Weights of a small transformer language model.
Training: a variant of SOAP for these matrices, 125M tokens.
Each number is 128 + 24 x the weight over its row's rms, rounded and kept within 0 to 255. Layers, rows and columns count from 0. The size above them is the row's rms in percent of the matrix's.

# layer 8 MLP up, 512x128, rms 0.176, rows 209-255, columns 0-31
size [ 93  91  99  96  86  87 106  99 117  96 103 107  98  96 107 132  94 111  97 109 100  92 103  95  96 102 112 110  87 118  94  89  91  96  94  99  96  95  95  97  93  94  95  96 114  97 106]
[[ 93 121 109 148  86 116 178 132 144 133 114 138 156 146 139 131 102 119  82 149 145 156 142 163 123 118 123 141 126 120 127 135]
 [ 82 132 111  98 125  99 156 140 153 102 139 145  97 167 112 137 139  80 174 117 133 138 109 119 157 128  97 116 127  76 122  82]
 [122  82 139 115 139 136 166 111 128 150 155 129 119  97 113 154 115 137 109 146  94 150 120 149 146 133  90  96 126 151  76 130]
 [133 133 119 148 133 112 144 125 154 180 112 175 125 150 112 100 107 147 137 131 117 115 160  82 128 142 124 157 111 131 129 127]
 [187 125 130 112  99 111 126 106 156 104 124 169 112 122 131 127 136 149 151 123 142 129 109 156 104 121 133 153 128 140 140 162]
 [128 129 133  97 121 139 135 117 150  84 124  97 127 103 131 130 102 127 126 119 136 175 118  87 175 134 102 126 134  96  81  93]
 [122 148 135 165 118 139 124  74 119 116 115 131 134 100 113 120  88 127 109 119  97 141 140 153  87 158 153 115  99 146 127 125]
 [133 129 130 140 148 133 154  91 112 122 126 148 133 144 141 116 111 152 189 129  94 106 162 111 145 179 108 136 113 142 121 111]
 [140 114 111 130 128 141 103 187 125 141 103 186  95 161 114 142  92 130 129 122 113 147 151 129 128 121  99 138 122 154  89  75]
 [124 158 119 142 110 140 136 133 119 104  66 152 138 133 130 152 110  94 142 114 131 178  91 121  82 132 113  80  89 133 104 120]
 [ 94 154 131 116 125 106  97 114 183 122  91 103 127 119  97  70  84 118  96 100 139  93  83  70 171 170 105 107 161 136 126 125]
 [121 129 131 140  86 139 132 167 132 107 146 115 147 136 150 157 101 133  94 111  92 169 142 146 102 128 150  75  78 117 100 119]
 [119 129 107 108 114 133 115 111 153 151 141 157  61 141 131 163 130 118 173 111 120 163 137 116 115 114 128 157 120 166 109 155]
 [164 132 134  79 100 132 121 122 131 129  83  83 109 141 127  96 122 111 146 118 104 157 126 110 108 151 129 140 145 173  86 117]
 [131 132 116 134 142 120  81 167  98 115 146 129 113 121 112 108  99  98 127 100 108 129 159 102 155 168 133 149 115  88 146  97]
 [136 138  92 130 128  98 148  99 118 110 155 128 110 135 114 148 125  85 109 147 147 143 131 156 123 147 149 110 107 136 110 155]
 [144 123 108 148 104 133 148 131 135 111 135  92 123  99 115 102 136 136 169 136 160 121 133 110 153 150 176 111 138 154  71 115]
 [147 115 156 172 102 105 157 107 134 125  91 173  89 144 113  99 126 141 121 127 102 146 171 135 145 112 137 149 127 125  64 153]
 [114 119 103 129 122  77 115 113 139 106 122  97 140 109  99 129 171 144 132 124 112 113 134  94 104 140 148 120 148 167  67 131]
 [141 124 102 135 113 129  95 136 149 153 152 154 139 154 125  57 104 145 128 148  95 125 171 114 113 143 154 120 120 124 136 132]
 [117  78 125  98 132  93 110 134 121 166 139 106 166 139  76 120 112 136 123 140 138 126 127 147 113 115 134 100 107 117 110 127]
 [130 146 124 109 137  94 162 118 125 116 126 100 143 122 126 126 128 147 148 105 118 154 135 115 141 118 113 145 163 103 125 125]
 [197 117 119 121 124  97 127 132 121 130 149 165 134 101 128 120 127 141 116  91 132  83 112 160 128 141 142  93  78 128 171 124]
 [141 152  81 145 121 156 126 113 110 117 130 132 120 171 121 129 101  87 121 106 117 147 108 136 116 123 104 130 170 138 136 136]
 [ 80 130  84  93 155 134 113 176 139 125 110 107  92 142 157 132 154  91 145 177 185 166 121 116 113  97 120 134 154 124 124 112]
 [137 122 119 166 123 116 138 135 111 108 124 169 100  82 151  90 147  95  64 136 155 122 137 140 118 103 163 153 148 168 136 129]
 [122 161 131 115 125 131 137 182 104 112 179 134 127  95 120 124 129 103 179 118 130 137 124 143 119 144 118 125 134  75 175 136]
 [112 131  95 113 111 130 111 126 101 148 128 130 133 141 117 104 107 169 128  89  82 118 139 123 139 109 131 132 119 118 130 130]
 [108 130 132 112 168 105 147 132 160 144 118 129 125 102 155 159 144 159 107 134 148 140 162 110 128 135  74 181 149  62 148 126]
 [149 155  86 132 137 175 115 146 107 114 188 128 126 147 125 170 119  98  95  71 138 121  99 169 104 149  85 136 119 115 126 122]
 [125 143  78  82 127 168 151 129 102 153 103  90 105 151 130 174 162 149 123 127 114 108 112 110 135 152 100 145 113  84 115  98]
 [205 144 112  83 102 115 194 148 134 120 132 102 151 162 116  95  96 145 158 112 143 120 106 124 105 110 133 136 161 103 127 143]
 [120  77  97 112 155  98 166  98  94 152 121 138 135 123 125 136 139 129 131 140 147 127 126  87 113 134 146 130 127  98 128 120]
 [132 158 138 116  88  86 157 134 144 132 124  70  83  91 180 112 143 127 116 152 101 109 126 134 150 127 149 129 143 113 129 172]
 [140 107 100 127 109 154 138 120 140 125 151  99 134  88 132 150 153 127 123 136 147 179 141 154 135 119 141 106  76 106 142 110]
 [150  97  98 136  92 112 152 166 117 138 141 166 111 145 113 157 107 130 175  78 155 155 111 143  90 127 101 116  97 126  86 100]
 [173  84 151 137 142 141 115 158  86 148  86 168 120  86 134 166 131 164 103 141 135  94  92 121 107 118 153 115 141 133  98 141]
 [133  81 165 130  65 117  85 182 112 101 109 131 120 170 150 146 111 128 125 152 165 132 116 113 141  95 114  89 127  91 122 134]
 [110 158 105 130 113  57 131 161 186 115 128 115 135  75 151  90 104 118 107  71 137 114  91 130 101 136 165  93 152 146  94 119]
 [ 94 113 168 168 123 134 129  91 152 142  88 108 127 128  95 111 117 143  81  81 130 155  88 135 143 137 158 127 125 100 206 174]
 [144 140 166 120 104 120 168 137 134 138 151 143 149 172 123 133 118 116 140 145 132 154 136 141 132 130 156 141 143 118 160 152]
 [132 176 123 138 121 146 129 112 185 130  92 137  99 128 140 164 133 126 149 176 152 101 130  91 140 140 131 139 144 161 134 105]
 [148 158 139 165 121 123 149  79 122 139 121 131 151  84 121  94  90 139 104 125 140 133 123  99 113 169 166 132 109 121 137 116]
 [ 99 114  70 132 130 153 123 146 158 112 142 124 109 120 154 147 128 130 107 170 138 144 151 117 109 161 135  92 128 130 127 111]
 [118 139 141 169  93 131 105 113 103 109 133  71 156 138  90 140 104 146 114 108 122 118 144 158 105 135 126 120 117 145 130 136]
 [104 153  70 103 148 114 133 138 126 109 118 121 154 122 115 101  84 145 172 143 103 108 154  96 127 157 151 179 169 127 139 150]
 [149 123  92  99 131  90 148 141 161 145 125 125  81 114 152  80  93 118 145 139 153  98 105 130  98 140 157 129 121 142 154 124]]
# layer 8 MLP down (transposed), 512x128, rms 0.119, rows 209-254, columns 0-31
size [ 95 106  99  95  90 115 102 108 115  96 101 108  99  96 105 101 106 105  89 109 103  92 102 105 100 101 113 104  87 118 102 105  91  97  98 103  97  94  95 103  92  99 101 115 111  95]
[[148 139 124 107 138 148 110 104  80 121  88  96  96 136 166 140 120 136 116 112 113 106 147 159 129 138 116 145 129 107 163  94]
 [117 119 128 178 106  96 119 118 167 126 146 102 167  94 119  83 163 172 138 106  94 135 138 162 125 132 102 135 130 158  85 129]
 [131 130 113  94 122 119 114  85 123 130 138  89 113 153 171 130 128 110  87 124 147 102 163 175 169 135 115 116 129 122 125 112]
 [109 111 114 165 112 148 109 111 146  96 128 140 104 118 148 200 142 129 143 121 146 100 128 178 142 126 155 126 122  75 162 132]
 [108 141 128 101 152 141 145  93 118  56 117 156 154 115 122 135 161 133 117 121 155 134 116 108  96 147 127 135  98 157 139 147]
 [153 127 162 139 149 128 147 140  92 169 135 152 146  83 148  80 162 143 104 112 135 151 110  83 122 123 148 137 140 150 120 145]
 [125 156 151 175 112 122 128 114 137 150 115 142 172 135 119 121 154  86  90 154 102 117  86 135 150 124 150 174 148 100 157 108]
 [136 123 118 151 114 135 169  77 141 118 167 136 171 134 123 175 123 133 123 112  80  93 160 111 108 115 150 118 133 120 125  94]
 [ 96 134 108 159 157 121 143 132 169 117 132 133 167 157  68 109 112  89  98 116 150 158 155  83 150  88 139 106 155 152 121 109]
 [114 109 156 143 121 142 162 110 129 128 130  82 104 170 167 112 158 147 150 144 119 102 121  85 138 108 115 160 155 155 124  83]
 [118 153  93 133 136 158 145 156 156 131 138  83  94 112  99  78 143 137 112 164 110 115 150 120 150 115 116 107 135 139 182 151]
 [148 131 148 104 153 143 147 104 113 120 105 142 140 155 132 109 110 163 113 130 153 130 127  88 110 142 124 117 129 121 109 146]
 [162  69 161 177 104 125 145 132 144 115 132 121 110  83 113 148 171 141 138 168 154 107 134 138 123 110 144 153 130 106 126  98]
 [139 131 112 168 144 143 146 136 116 148 173 133 172 105  97 159 170 121 107 138 140 115 150 110 104 108 158 111 122 123 180 123]
 [123 160 103  83 138 102 111  90 163 137 145 155 102  95 159 117 126 158 164 116 136 149 111 118 151  96  85  84 166 135  80 143]
 [130 131 168 148  67 107 101 122 124  85 119  99 140 152 122  68 141 155 105 131 144  89 114 140 126 156 104  94 143 159  98 126]
 [154 169 136 141  98 137 155 146 176 152 164 122 150 108  99  93 159 153 134 128 140 132 121 157 111  76 104 136 100  94 146 114]
 [136 157 152  97 141 141 150  91 170 114  97 109 114  69 161 107 137 129 117 175 123 108 109 116 100 109 177 147  87 123 148 120]
 [139 112 123 119 102 100 134 144  99 150 120  99 142 151 125 140 131 139  98 137 167 109 135 152  74 133 140 127 119 107 113 110]
 [104 124 122 154 147 129 146 139 144 140  90 109 151 106 178 122 136  93 128 111 126 161 106 114  69 156 130 143 152  74 154 117]
 [148 126 106 110 112 146 130 137 139  95 168 160 127  95 128 143 130 150 103 104 119  84 174 207 157 158 142 159 148 103 145 143]
 [ 99 107 140 143 153 182 140 131  86  86 138 111 122 150 128  74 128 143  84 146 143 120 163 155 146  95  99 141 119 100 143 124]
 [109 150 117 154 114 177 129 141 129 117 112 102  97 116 121 173 120 179 134 181 128 141 145 146 140 140 100 107 129 129 152 161]
 [139 125 134 148 106 144 124 160 115 144 153 118 127 164 120 150 108 153 146 131 128 100 110 119 150 147  87 140  86 172 106 115]
 [128 112  97 139 152 127 117 138 112 124 140 163 155  85 128 114 135  70 123 116 124 120 115 130 174 109 127 131  97 144 116 164]
 [104  75 114 116 139 124 132 173  80 130 121 134 148 134  90 137 129 123  98 148 158 117 136 119 120  99 159 156 147 137 117 142]
 [141 124 172 150 152 187 135 112 187 109 125 142 167 150  97 166 139 132  83 116 171 146 139 118  81 148 117 149 110 114 142 161]
 [111 170  91 169 147 153  86 116 152 122 116 125 164 156 145 136 119  67  98 134 148 133 126 140 118 137 167 174 125 140 141 123]
 [147 144  87  96 118 146 135  52 129 149 120  93 137 119 124 124 145 129 156 124 123  84 159 131  92 118 109 103 103 134 127 134]
 [115 126 128 189 129 122 129 118 122 109 150 108 140 108 118 169 131 135  88 131 112 112 158  95 142 174 109 146 102 105 151 154]
 [127 127 122 131 104 128 110 166 118 175 124 177 115 152 128  99  87  99  92 132 136 196 163 107 148 152 101 103 104 159 147 129]
 [169  90 101 126 177 116 151 115 155 139 133 158 143  72 134 108 139 143 123 108 150 151 141 107 122 160 130 136  84 119 152 134]
 [118 143 127 177  97 125 113 137 110 121 120  85 148 149 136  89 143 133  70 119 153  99  54 156  81 160 122 146 160 104 106 116]
 [133  88 153 106 130 177 123 178 161 155 103 111 128 101 110 108  99  93 123 108 177 129 123 145 147  73 105 132  83 160 145 106]
 [160 100 126  97 100 100 123 114 156 147 144 136 124 126 149 160  95  92 179  78 116 122 101 120 125 120 110 134 151  88 134 112]
 [140 141  77 116 133 113 109 108 131 118 111 130 145  93 137 112 102  98 122 147 139 173 143 155 138 100 135 152 163 118 113 119]
 [151 137 153 128 166 123 113 114  83 170 151 124 144 153 162  93 108  98 133 115 105 138 170 132 129 146 117  63 124 173 125 143]
 [125 133 127  90 121  79 118 120 149 164  88 113 140  97 139 105 167 123  96 173  94 117 147 117 100 118  93 150 143 151 126 129]
 [156 128 156 173 100 154 115 169 166 138 147 143 116 124 142 138 152 173 133 108 122 140 148 153 113 111 119 108 143 104 129 132]
 [116 142 162 154 130 160 152 108 125 114 136 176 135 129  89 134 125 108 152 186  99 146  85 144 133 100 136 128 126 139  93 114]
 [148 120 171 110 141 186 121  76  92 101  79 137 144 119 124 169 123 143 166 108 112 150 135 160 123 125 133 101 156 118 141 157]
 [121  84 115  96 117  88 140 117 183 122 110 132 167 134 121 139 125 192 163  80 153 174 123 125 187  97 124 121 108  79 158 113]
 [121 151 138 103 120 112  83 141 113 133 160 150 110 149 117 144 163  98 142 128 147 126 181 143 109 121  90 143 138 110 125 117]
 [130  89 124 123 103 154 168 162  98 155 129 105 151 159 122 136 156  81 123 107 150 162 144 132 110  66 127 140 152 142 130 127]
 [116 166 135 132 133 121 149 134  80  94 144  91 133 118 140 150 103 131 120 130 149 166 141 152 136 120 139 141 129 104 125 145]
 [135 132 168 113  97 145 149 157 120 166 170 152 165 134 137 121 174 129 148  73 144 124 155 106 124 150 112 144 142 114 108 130]]